config = dict(
    n_layer=13,
    d_model=256,
    n_head=8,
    n_kv_head=1,
    head_dim=32,
    d_mlp=832,
    vocab_size=3030,
    activation='swiglu',
    norm='rmsnorm',
    norm_place='pre',
    norm_eps=1e-05,
    positions='learned',
    qk_norm=True,
    attn_scale=0.265,
    bias='qkv',
    tie_embeddings=True,
    parallel_block=False,
    init='orth',
    init_std_qkv=0.0217,
    init_std_o=0.0217,
    init_std_up=0.0217,
    init_std_down=0.0,
    optimizer='soap_variant',
    lr=0.00622,
    beta1=0.95,
    beta2=0.95,
    weight_decay=0.094,
    lr_head=0.00962,
    warmup_steps=56,
    schedule='wsd',
    decay_fraction=0.794,
    decay_shape='sqrt',
    final_lr_fraction=0.0,
    batch_tokens=262144,
    seq_len=512,
    doc_mask=True,
    train_tokens=687800000,
    steps=2624,
    dataset='wikipedia_en',
)
Each number is 128 + 24 x the weight over the matrix's rms, rounded and kept within 0 to 255. Layers, rows and columns count from 0. Numbers have three digits each.

# layer 2 MLP up, 832x256, rms 0.0907, rows 721-831, columns 0-31
112089139104165113109150164197105123158098154125081096135127161106144109119133116111123137136120
095168146106149112113157165154116124145143114123071124181150122145112113135109076133161156075105
109127173151173126119125152146169139157137147112127149152134128178143114116138111123138079122143
132123114122171166131158117075093160128189109124147159150126140092155130194083115110085147127059
075100178144121118129112114108136152135140154169117138133156129167097128072133112146096104181169
147105124139146113135114128110132136130131131108125088090116125161129119097179145107113151101141
127122151112142101127129137098136101126126150108120126111116151120123129117128110157152164147110
146170167095120164155118128132181124128101109128152153129088143140099140142158105139113136150124
107153110175128069098174095094129169124109166142146165133107144118105146105134093124122119123086
135131104121119146129136122155126145107117109120123162139121127122147143130151165124133136131137
116137129177117090181110134114119115169080093091145107140139137135112073097132102185180132093111
149099122107108133136135111151087104116107148133177167099119110106137155086134160160131141143115
120141172144141111148132119149158108152106158128117143165143155141122133110151158192147165106110
148112093114144130134113129094119125111163120157142121160094121119188128138107123160163132132087
144121131120089126140086143130083111112130156118079083151164150125131136172111123155127088153163
108147144144180122119122099153110156159119165153117146127122092118096153146100127112119130144097
118132094109127120136137119101114118128123110132137135128145096157163114119152165131119122121116
157140128107118140131152134139120165126149129144128103169121071088170130141116117126168121114135
127104129165125104130137141111122129149131120151129117136126094140139140104120142137132135140119
122132167155159117145129128109142159154155131156120150102115129175120106135147099076142157122130
127095120137094092087118135114141117125102169156171112105154158071120143134095129110112172115190
134112123140107161104080142161130103116127142171128141162136103120114133206126141140098142129101
124119111092105128161086100144142130132179130099145166079143106114180122136162134103138131132077
109147092121086105136135116142118130110101113139157111104112150143144133093111163104106139095132
101124126110171163124092104149152104120170102126154114096069099113114154089161153117100093134164
143096111119104119136113126160135116110129154124164119130142130127115103141139128142189143124137
131164131107132114131148145143136156147117174103183136192157095142136116146144131128118102130138
121099150136160162136158080146116095071115123151108146100095108142129167109152136147152106143164
110162153135095170056160131153109079122111139085145142111109114128132133107181110166129135132125
164099131148135169134125125095094087124138136094118118114168135127123173163109118175143108147133
130126121115125137133148126119138092152139132129166092153134121110162157108088132095120086129096
158113144132131103180122119074104148121123143128128139097136119111121179138111116142125135125151
130088129176130106134108134127143116140146139148135133167133140124102112109213114117099137130069
173098139102117166132130148128106170099117148102097102144113137108096081113132064111130120096139
122132123105167155117108119102130123098141158167097160137087138117146171141122107116155080103108
158111107115150121132130083109145162141091117166082137132117088122112104132162099116139171106115
097135089090103150070152138160154135121122113126124153109100113124144153106166125107174105123158
084151149098107128121138176127160153123079129102169135109132136135127108151128127099120137101104
160144144113113182124138135119113135137121113129152123138109156147121131109121107093136082161139
092137139131138123144129122112159140116164118148102112139143146100116133113126147152083103135134
098128135126125151123119101150126117108140100100086098106110154146157142137165099103124137078125
119070100119121134162134103101140136115130123149149110083143121111148152124167131129165139130113
125121112133132140117118131124133133147151144141131156149162112081095148132132115128109116138158
112159113111100132144157121121101123109149136129093115143138128117154103142141097138085141121107
189151126163117149166092102126137125096123139106106098162134146142142131182142126161164128170180
110144130116146159103142128125101124150150086166157172137120127127074110104144113109142126098161
125139123148122127114137159126135130159114158136157129098122120164149157126123120153108170085098
119124096127129131107122136151103169177135143096087086124118164151147147133125182123152139150135
105107180166094095117105146135057150104145067179152163140082127123116111150130130123158166158131
185149147131170160073122158191100158147138100101108100134128098161142154113135088107157150075147
139144162108136102140143131105137154165150116111130129124119121095085099165105130137106100085118
131154148121141170122090148138096093118129092051117147154108144101118140139120158153105080138131
112095139139148161117105125159129127109086191106137149126121081125117114166097130129114131142141
126112136118174107132103150139116141129147108141155174133161163107130134108140077137093109150132
125116120123143125161125093138133116137108155129156123112122124141173077147161151130107122118150
161127129112140121160084119137102151117148125101149128077120118116139133113112108125125115124111
148173114148175119111145147168116124114126149114134163111134116166105154103132089098162094097178
103127101114155124123131138114139121109138166127159135120116101133153162101145172119138126139115
109169120160098144102134131153155176116110153116104106095114134147150098108123120134138151120114
121106145112121093168133143140111092128113139128135154107127093127096104154124113135086117129102
136067129121094125139118117095166144142136106145099180118115106173083135052133098143152117154145
114113131136113134156115142138176127166141142171097105126117135104130130096127154117101189089117
150154129159113093145111102120134098151092117110115144148142120146134134137122158159132137126098
123159111172146088145174109129137140087091111128090125128085107133166187149146148134108146135091
141123103134119129069113139102097145098164125097152127103145129166125094136141088108169137131107
139120143122105105139116110113088126148122118193166084126142117146196110143121144117121158114098
115147158118143178155141198152127143098111088122130102100166095108141074143155150177121158092139
103119090167115125135153116089147120122107115150146151130136140142154128152126152114127105139151
132111126165143085125131103103110147083153155091108117083090120144092162140148136140137144120114
130076119104157137146120089137158117139106104158140120081160111132129135100101109128127168116115
186112182093151117105170144113106154130125140103146102080124131116107124125119120143125106119126
157127107107128103096093168133163125154130154146133131101135124119134108120150134080125124139169
130098144154109133111200135140154094113171130113171093155131139119124136140120140147111130123129
114117087104116110174113147112118113119127146137110139132177106123113134099112114108129092101105
134070128128114142090155146104102123128139127165084132106090206110175103165106113112118178119184
101176131133139102094140152147141138120096104122139105106090132086131136106114115126156129148135
075124102120135096139201105156138134165080141152134169136104114123134106124087099150132095161125
161095131074165149145139128127096134137153138158102107110103136103094122104135094108096120118083
113132109104095106129148160117091139105131145137137126117126104143141134120172139109131150135108
077110083163137103151165139151144131121110083141166103115106120147139073129142133148117124188138
160087147182146139115185082172077100126129153134104094121157104179145120130121102146167092157136
100144110130163127151124093150144159145156124140138123135087099113177127106110125143111099114161
123143096081164115148135157148134113102157182143165113098122149121123107131154128148181151131116
110140102105144138108096100135133153100107057124163164164065100131147118108144136101117145115125
102124085138129100157144076125152136118136148169105126130092158144105071120106123136125123102101
108106152096109103138141137134089158149105133096106145126121120137122139154128135140087105120105
105093135142112157109124190145098115142108136125109095094145140154103101126165119131112130115086
124127112121174125148113119089136131175103138136135119109103120140145117136113107129137130129131
153128119109100113129105128097125135134144105124184120106126132106156099121116128163138100117121
139130094086069135103135123102121108141148113082171125148160165127110121115105093138125131136118
152129124199110157151118110125134105120130090121187144102107141151103144125131147139103146154098
155125100113159125091073095151116132074138144140101160100108124125123094168152171109161104149177
119102105131140096151154160118149116134098122162113117133123135141120088143105137136082134151120
116102133143140115134120100113112136122116136122128105116119154140177112112140211136090145149162
160075124136167131141156100099102069118082082131085155168157118104120130098114130127147158086123
136107150106178112151156152113188115112149174132146166143128161193071139125122140115124140118136
142097118162160146122101101082106132119126081089105113113077157135113128149120131128093109149085
067098124084160143139129124131112133111116103134138103089141110126096111130169122109152113104103
105119125148140107123162080117132078144133148154104113134163088152148088154137109178164137078134
117099123109088070129182119144089115119090113163159152179124119134134137097128132131153173157117
119135089109111143139169123110129102149117124126138131143128160108118144120143137130113116141139
145098103144123137099144145153118104113115155116117157129150129106154146136144135127090103116128
132154146115115111144140094129123116107154128126095122115115139107139133166129133129117124130114
114137117141144117090150162165174127145149165163177132097170154149102138096156129079132169132132
098140144123137107153154181151083141121159092123116123123092137071134122160095118095098119154082
132115139135093132085129156203097097107125157139085144151135119125112132118135156133128135094056
140169151156144088164110139132159117120115133143145124103087090132087133147132152126149159149152
183122198156115102100160122091133128115130101155139069163131138161090124103107106152127142100162
199123117144135153122171105108139107118136150087108140131098110114135085095138091120122152085110
088129142171110146143163151139124137127134123143153113120171124123075126147114127145118110095109
131170106066129131122124155123129110098160111089132162073096119087140151104137134094109158141117
# layer 2 MLP down (transposed), 832x256, rms 0.0808, rows 721-831, columns 0-31
129105122131126128151131141138112130118081123113165092126120122115109142135115144099121112133163
111106148131150135101132119141092107123077046097166144097078119126096129102087147116134137119176
165056100101098132077147126096161105161156140158118163161144136175148146162167117156111102137088
121124131116155140125122106137130140119147129111140176121124121124108131155123105101119132155124
085108164071126088164092121131126120114118116138142117139136140125136103132092128109081125150138
134139154132107115119129104129101154132113146173126129155117112181081169121111153102129136105134
074115140158113127143166134128151105133128152109140144163064094096118116138181138150072109128125
134115194149130121145135149081115101122112099159130100081135154153103124133124133112142147138138
118114127131099074109106097158137149133088133136131144153122165141103130119124112140126111124132
129133128126157167096142090141075132120101097112129135139154135137114116119104143105141138125146
140122150111114117178098153109114096110149124116124129108093118147118154145162140115145100130158
149138122099155076142130147125119103117117144116128148111083066138090186079094106155119116134138
133149129131138104127120163142120133112104127128109137136118136140131114096136152131148125128128
174161096125087134095183131149121083119197144120166140137115148191122083147153111113106140116168
100112091137106111145147136151117124118117143133159117126156090148114127135123144130099134078121
172142164131097102163087130133123175137127117134126130196108138148156113143097131128147136201135
124104159124130106118098105126096176121136141170136108135117157107171107140155162095153072123090
155131114151095122145088103170139189146135144109096152132115131139126140144100093155149104140146
159100139116128160125140130144124121143136118124090124121120130124119118152124149124132134128130
159155116116128182116128152121112113072139125115144166117147143126127083140117120150119134141108
123095149143116146096110098118126131102131110075145124177113099165101129159080112148103097107102
129141122090113171155099168156162144114138129167093107158119137095084093148137106134119142197127
103131141157125101121165144108084107131144152116133154129144117148127107118126113090134097108109
109128165134105145097145124096116110144118171147111143164143159137139116094139091089136174124136
120144107109103107133141159123143144172141123118132137103113135160134106133107107151139158164154
111133115133121113133115109137132122113120117111130115135123132091131111138124130111139128122128
171115140091114143098145103149134151128100128119156180125126142100153096105167119108121162109078
133137152130140147127126126146111134152146163156167163129151145131131158129104117106119088116100
124106134158141114119134113168149148137121117121169125130080110101097076107109120155207101149122
113129122132166174142103130128114120095105134132129176143116105131185178104132144108135114132179
124141155152157134126117101120081157120160142163124128135089126134093146128163112149125091136135
109117112110120146132125122095151140147131165156118111144146083162133173153158149103080098118178
142108147100134129151141125154150128114139131173112161152116108135083090121163094150121138107147
158118114080112143149133145167103133133161134108132138120138156104152122133129127121111092106142
164136111165139221138140146112163127125162178089138157150124122124135137160127120140146132170144
091123147141110125133091127106126125125131114135165122112118152141099116142169086124159150094100
123120099090088065117111162135192127113109128142146127129152131127131131131148088123132150135119
108134128095138133111112125110139136125080105076167154102121134114146115137123181113086153123117
094138115133161119145129140181102142124106090126121113079147105096147109172129134142149165130136
127136153135122148119165131156098114151140100166122185110164121153132136164163113132127136104165
091138147146103165085152090118143124096149120108119119148115061086090119121181105108122105140116
116106096143156139101134154094106111113097122121164141108114118090139164087138125083110146061133
103155153125151146104141128115099152148142125114151138109144129132099170161092139162121124133114
140129166089108148132099135119135117111155168084138097145120135117139161158143119112114131170126
164126114141131132152127119122112097116140188105147139126128126146083152137185139127127135109152
083140111135114136107133145103118180144135154149122143134145155126139115141171120111137108114139
162151078120152091146120119103154072096131127137145112119132094149176162122090139130076100110122
137174143196134130088153065103103137127168090115129059103112105164089147136110095091162160151130
132152152105142140145127125170151104112100095118141133130091132130126138127136136138130112130123
130149151133160140077120078132124124123140106151133126117096095103173128120131121124098129104148
160129156116150155136099130155125147170095145168134093092096158136089150119129212156070059051163
106118098131103119144083130147157146127116106103129171131099133123142137115109188145138169117146
086107130158125153097150117128087123142122133141136141094120120123118167147132110106097109144168
141106138153086091109064150123139144120138106086103122121099139108133150115107134139112114165127
141120125107123122116142123088182086155167162156152106142153117136128128115114132152127142146147
150131131090156140157179086130108158122111174151149157125126125104129123118120123075109075089121
120146132160112106134113084163121151137144118103124142106118132169150139107113124117138129125153
128093138107151125086175144150128123140112108148105140081131150134113134103119128134146207094098
109141089149107155150126141102109115148106125176122152164137165166131111125125149111116138120166
140100105128106123150063120140047122127095142168144126136106119158135166115143130076131137101079
174118103127144149098098080136115130130111160119149130207143082099205120159114128115098117095116
135142135140111162143135182097126148156195137137133122099136121148113144129135144129138126094070
158146128160100154138119159117139118155146114147161100149110125173095131113173150138099139113109
162118147141141154112136137105081138107136128090126101123103157154110150126175152096115131116102
128130125147092116096109118118121147115164135111144136157130113100160159143122152145088183140192
135117145101142068158112104142138135138198143109121139180082135143123105101104113193165135132160
128132140124165149117109148135107161163111144117152097185145121131207148170130122143131127133092
104125124131125168130138130129119125134117151156170142117162147108133135150122127124126123166111
129116128118123136125139116105133141101121138135127113099104107134132142131150138089124099144134
139143132105123146156129140089156152136149089112122116125151123140125131122108133168144157172151
135087123133064122158149154179159153089135158116132095121157149149130132155166136107128097090150
097120140114089125142128142092085131077175141121141138128073087159104188142108119171155116137079
133131157170141141108111129140131144119107177102115118132134140158148155115146154122121113154083
101151126164143123117147094106126136152127160149178171129158125109145167142129147140082133132163
095106146107158120103116121133140128123133130101102125127135177101160081144089187133160135106186
127097150147112103179126139173111161122129133118126148116150115123112136144099159119079090107110
105132135140123142122124122155134100133141122137153171150119168162149091175178100127134117129121
159140113109133147140162145138101140139154138122140130127105146120137119138160116108123105123161
110144103145180161139166106139140114145125122142119138134128140118088160147159136163100124109122
088113105130150101091174122175114097111087131098154149142140121173093110112117152178079149133169
095095097163179138106113104121125125083137149110175122154129135104100136108163147142149129103185
102131111106121129159131112144104171159103105125141139116133141147121136142155140097125074160106
176145109143136136125130082156174078108145120111142100144133108139137129174166137139114155116112
161113112166140131118147130086116112135128146140115123109130145144120133140143127137096148119134
078139151113121107154139134132129119124111119097124093120139147138110113126089094122144174123121
098151076118121135105096126138088133106101148159152139139125131102084147147112125142150133086115
133063143171135152143159131121103175124100132131134150094122069113175132095114153119137180152155
115117122125127135141110151129145168166115121123141131133097128146142156138138129152128134131133
129156119141127153127119141128133103115146143116154132103139130132178114203143110140140105106165
135117183101093117139131156168162149114113166115141109127112111131100139141116100138106137159115
166133130073127105083047136107107116113133172155123113120141134155101124074114156130135108117125
097119165115164112106089154154124098075121132111101117135112157139114094094144110137141125145105
138152081148120069106114142137121166105141161115075120170161185132169112108095135140137162178126
150109177153128144112104123140085103149105133161129145147142133112132089171149094098158121149136
182118113109128114181144124119136139111119135135149119134126154135109160177117112141118136130153
143113159083090152119140110163135126099130167070134098147120119154109105129095121100141115142158
100081127144162182106144122133070163145120162159107112138140134080120117158136130136141164141143
106137103145128148126162120150116140120099154168103146118181151120135112075160067122123097102137
135122104134111118109096141088129140136161122128110156116095129111112115131133150124119133117127
103176162141136120121111120097162148165127124142127088111100127112150145111123149100143146109146
187103144107166143131146141140114150103098089086139120094138113141141169115149126141166106161096
117116131147189133108115154080123138126125116089128147154132147169115115119090127100109128156114
117157117119128131156131119155101138135131127132101117123126126115129102172108113132159133108148
151113095148099132090177155124078146116177161117113161154132146132143103166137114103111120118102
136138135119148131124136090126139151114087109188186146154123128117112119165138153062178104148117
108151146133128128137143114143135094119082129181120134156176108125140137110133106159150110152103
136122138127126117149167116140150124110115128155123120090128093089148137112125119155171142141116
135136140094140159148122132150140089126160067149141075113147096180107129102089133111162086150175
172095134146117121129153133144094129134154115114083102126110159126153110144136141121131101148108
113132140150130131108133151143153106129175120110135143121108108091128164138089162142144150107097
127137165133125146110120153143147139134115133151124113102105081160076118131134135108149103115137
# layer 2 MLP gate, 832x256, rms 0.0934, rows 722-831, columns 0-31
129103103137120098113130108110155157151126111115159085149124136124151111146104157135117150139114
139123147173135158172152169138092114133164092113139097123092145135123111115119126092167122135140
150128111105096145111139101103150116135100106156106151103125120130156130121137149092143127121115
102105118087096118075127152142176116106155136180126137152121112125143130146099160086129150128158
110133101152107135119126122153139117170136127104102159118145122137155114162186083138161148154098
157120141154115197132158139162158102112117173139106123163106113130126125131141125134097146175124
088165142132119142109103136106155092135156162107129172102098120141114128129114147141141132111091
126135125104122118125156115167159080115121122124125088156153135136125062153126122118106138158124
111155104132102161182127135113103113149110076127102120132106096106112132114096105136123153122098
113156127139134131127132115130111092094116129145101162122159152164120136128103120107105166152130
067137169080179101092150118122166139086126124136132130088139126145140124102110176133144147179112
145134148100138116126125146169125127160131174151095130195153122180126149113135149158107129136149
146112087154094130089155159135164153129097129109188141124107103139108181125111166113175145143150
104119115097090138138118111076112116166141135131125140131158121111143140150145165129128152104133
093131117133081114128117173112131140136113163160116143123130119102162118125115079113143140135149
134139074117153140107109161109113161154200153128180144086170135064094132108136127118190181158159
163123122098152130181120157155127138162149120144134172040153103142135113099091138104108091165162
130120116124115119113122120098122133110121121105126125125133123126136112109122140133131133105106
113132116116124134153120073104156125195118117128106113073113153129125156097153141123123127116122
128169117151124095158116111112111170096172106111082115154118134125179103107112169146135168116137
124145088132109126103141153099170143136110107139122157090107066118124091129139141127136125120105
123104142131125100137167110128140084130118200174143139122110125124132132113108176072193129136120
147138113106113146169129180130154118104135086117138126101118143127173147090121168155097142131124
133124108167120111122095124114127131182161169152128145161167134155159104152123150106143127142135
129114115129103084111099126133116109150137109124135157145138105128126109137136102163152154118130
142112139083121125117121100131154116144147128165138164090153126099122107084147155122118090086082
119154113130147144139165089166154059128115149148109127093122085161128196104114123148095121144132
147094149124146109115114131157120137162168144119125102148134134087135111120140131137121159129133
155127118136163154172123151105088085157174062090129112159113093116117126123125142111092128174188
103112121121112153130134134162162122143126162125151096132125117134156136116127113127132107112142
095111156123131104099139123148139138143156128121094127120115116137144140142149160078132155117130
124104112102126108134145126109132103150112118098112123085132139118091145138108167121137107144139
126139136136105089100132120120172090118111123167117120112142097130133109146149140130121133143126
121144121087134084133139120118129134122113138136123170129135100091094138127121107135111124078114
110139144111155139133092106150127136136144127093178136121146119114128147101091155107126125137162
143143130120148126137130138122144109140134178118121104163153133097135139136109105138120109148126
089165164180117073121100131108100096161155091133101154142118107116098127141109148152169094150122
131144179106108164130091160117116135099107167107108130148132097076098143127122126136107100176108
153113145112105098102116125137087116136104142124138146114129118131153131116143119083145136111108
136122100087078125097131170145168133168121197120126134110125101091104084134095109117110130129124
149157118139108140132096123117104061149124099141101093158086127108132106117117103103132136131160
118177113114123123136073145118126145165138132137137182104117114087119123122109062169123134115173
173092176141121124077134124139141133144105134112117128132118128123104124124108155140154112118129
089141114076098117146148111082143122153097140110119160140124112141151113107119113140151122096094
145096116150074072144119153116120103108151138144139105138153114093143158165099156121150155180166
145139132153090133156164117134146122126132130158080138101149124130139131135104102158130153145132
094117176116131141135154123164144153139171127150100170128089073149148142144129137106112128120115
131110076115133131156140132132147087116160167068163176142146112118167144148108107105147095140122
140133100087120128137103084166105170121127062147160161135085104104159154121142116150141120144112
134172116113133134130128074151118129098154138127096122125136100107090099075135100073164139163118
126096079140119111131139132141122187071106161113110128129120092111128114130142112138115143152147
126115137129059110130112169073140138143125172106133138132131079158118118163120105132110123125098
164110154096137130176125154108160168113156143116118122163113147088142107135118153118145141124134
122139102122115138144155147081109166129128138118136111116141140152105121141109147150110135103141
074134128136147166139142161117108102154126122099165127098141063161171096117127133131135103096127
141129157134133119160106167142101159127125162136147136120172145150144124105137147092151087138167
115122140071148126102119128117148142128144111133136124158087161141131147134140138147108158110136
163136153116141115112126150140175119093107088110112140138119126164125126103139091111134147146130
135204113127136122139137107146160106120123169146172112111110120110121103117137173104146090138142
146137086144144101110134095126126088104106114117153145167121151125160135117158158140181116153103
111149111106132175126114148100109143137137115138136094115099113117172144152064132124123134089133
125125139116177117106186122146138133131144085100117134120115114082129148090135148126129093155142
151133142113127078094168131145142130140117120100155132191163086130140136158124115113122133083167
082136134142129103107119121093164135118150124156106104133127116103148184116139105173116121131151
137159085114117123132142152099134108076125125082138119125121128150114125135096141126143105118128
144166075121147132083163101118169081112145174111165151151099110104150122106151128119155171110178
105144174165126096135111123113153147122127109127178119141128083107097136120107115159075182107138
096112125120116131136111112125091112145077171108119114125157128147088099136107128116125112138111
176132150141121160092163123113162140152123107139061160159115081130138141111138167099151133133162
150152092140123129138104113129128090098109144139133110151101079131122132120146153129086143145154
154112096129098129132085139166107167152150171177115147143201088158098087145107144165098131158178
117133103124120171134153131123133101153135138115126134123130118145136107153099097099142112124144
126091110100131117122130083124095149156116172163148145147134137127060147170100133135132135129150
104127135109093137145129115102142116129116122120132120177099115083136146146146102151163145116107
141120093128113129143131092153092085109115148121108096139128136135090136125156099136108142114164
084118205147119116131129124120164081116125124108140114140085138166131144144112128120118127141092
098147157151112158099147143137147085123123136137136140147140111149115141173156123143146144123098
118136131119131113155150176151160127152108146089131136159114104117146165149149150172122133151175
099158097113143108174117159156136141133113118113153136117136122136127111091121115156121166158131
120123121123108148093120126118122084151149145112116128120128107149129103091184099147135076140157
136123133110151142148156083121136094136118134174103118141152150112133110106116162134160158089137
141171147161137128123096111173116165110114122101140116111124126146091132116099133111125148152200
146157136119123110137107084141154111137139119127130128123127102081130110100164113120158143143142
125129092133154129171166099107126106098175110122123113157154120126129143120121132123157106153123
113145114136095112169138128143094093138151129140114121159137089105097099140154057094121128104145
165130178105137114100108126104105132124120119116136157135083119149119112143145136132093121134112
125091118098138151175077116119115178155112163143121115162102145142133104123088089122112137156133
140122116121105140109128152147118128119124101113107115098137134125156102147139130144109157135152
132132119172158105172126137084112090141122126143110142154118121111122123141142175120151169104158
102110158123141110150177092150131106128127123149099081113079105106138116119154152131128113122072
068099095074130131143055086139131128115157136097132076146129176120115117122129092173158131152123
148118186115129103137133124139134134201121116136136131100093089148132137151127149110153158135131
127156149088115112130102121157120088120154107133151145113119191147109128097104125097080140166137
092175152133092116126119171162157120167125137168160116124150109144109090119150100118140108130132
102103121169093147102176144157165118108134137120187105120107083136138160133108141114122154177155
096133138089082146110116144122111159137148118136109121121118116128053169105088146130125150136124
138123110083149127136114111125141104108161164128130130133148165134109111128139172140167155117165
077083156118139149098148140109165143132143137086144183114184106141069178135155092107127154148108
143145123114129175122126128096120147155126110123126178117130108088096101119173144178125129113080
150145139137114093109132102121112118110130149138133127152118122116169136114155159148145115166122
157101119101072130137125112164112145115121160133086156103138143143141151116173116134133112095103
132131099129133136155118124139101141128132097114104108111114127133152146148094115117113141104143
099158137120130174111113095123105161189137122157129081107094154142134114136127140142130112106090
152122087141129145098143136134129167151091150133099119172122094137181106147121104119142120086153
136134123158112169161131142105159124140153178108149141143083122089159131139126157147129185113133
113090167175130136185174107154115092130180111109146157113122134143081143156147134119126174106107
107151121145137168099153138173135120150134158089116142101146125121147140136110076161156173103125
082096144111112150137132131115119127144134146139151122155193142157130169149117136118113141164170
136114128152161150139131122150170115085141195105149141163141153110133137126087145126134137142120
102156137105108114131127125142180102110116147105085130106127117125172095174111149106121081141175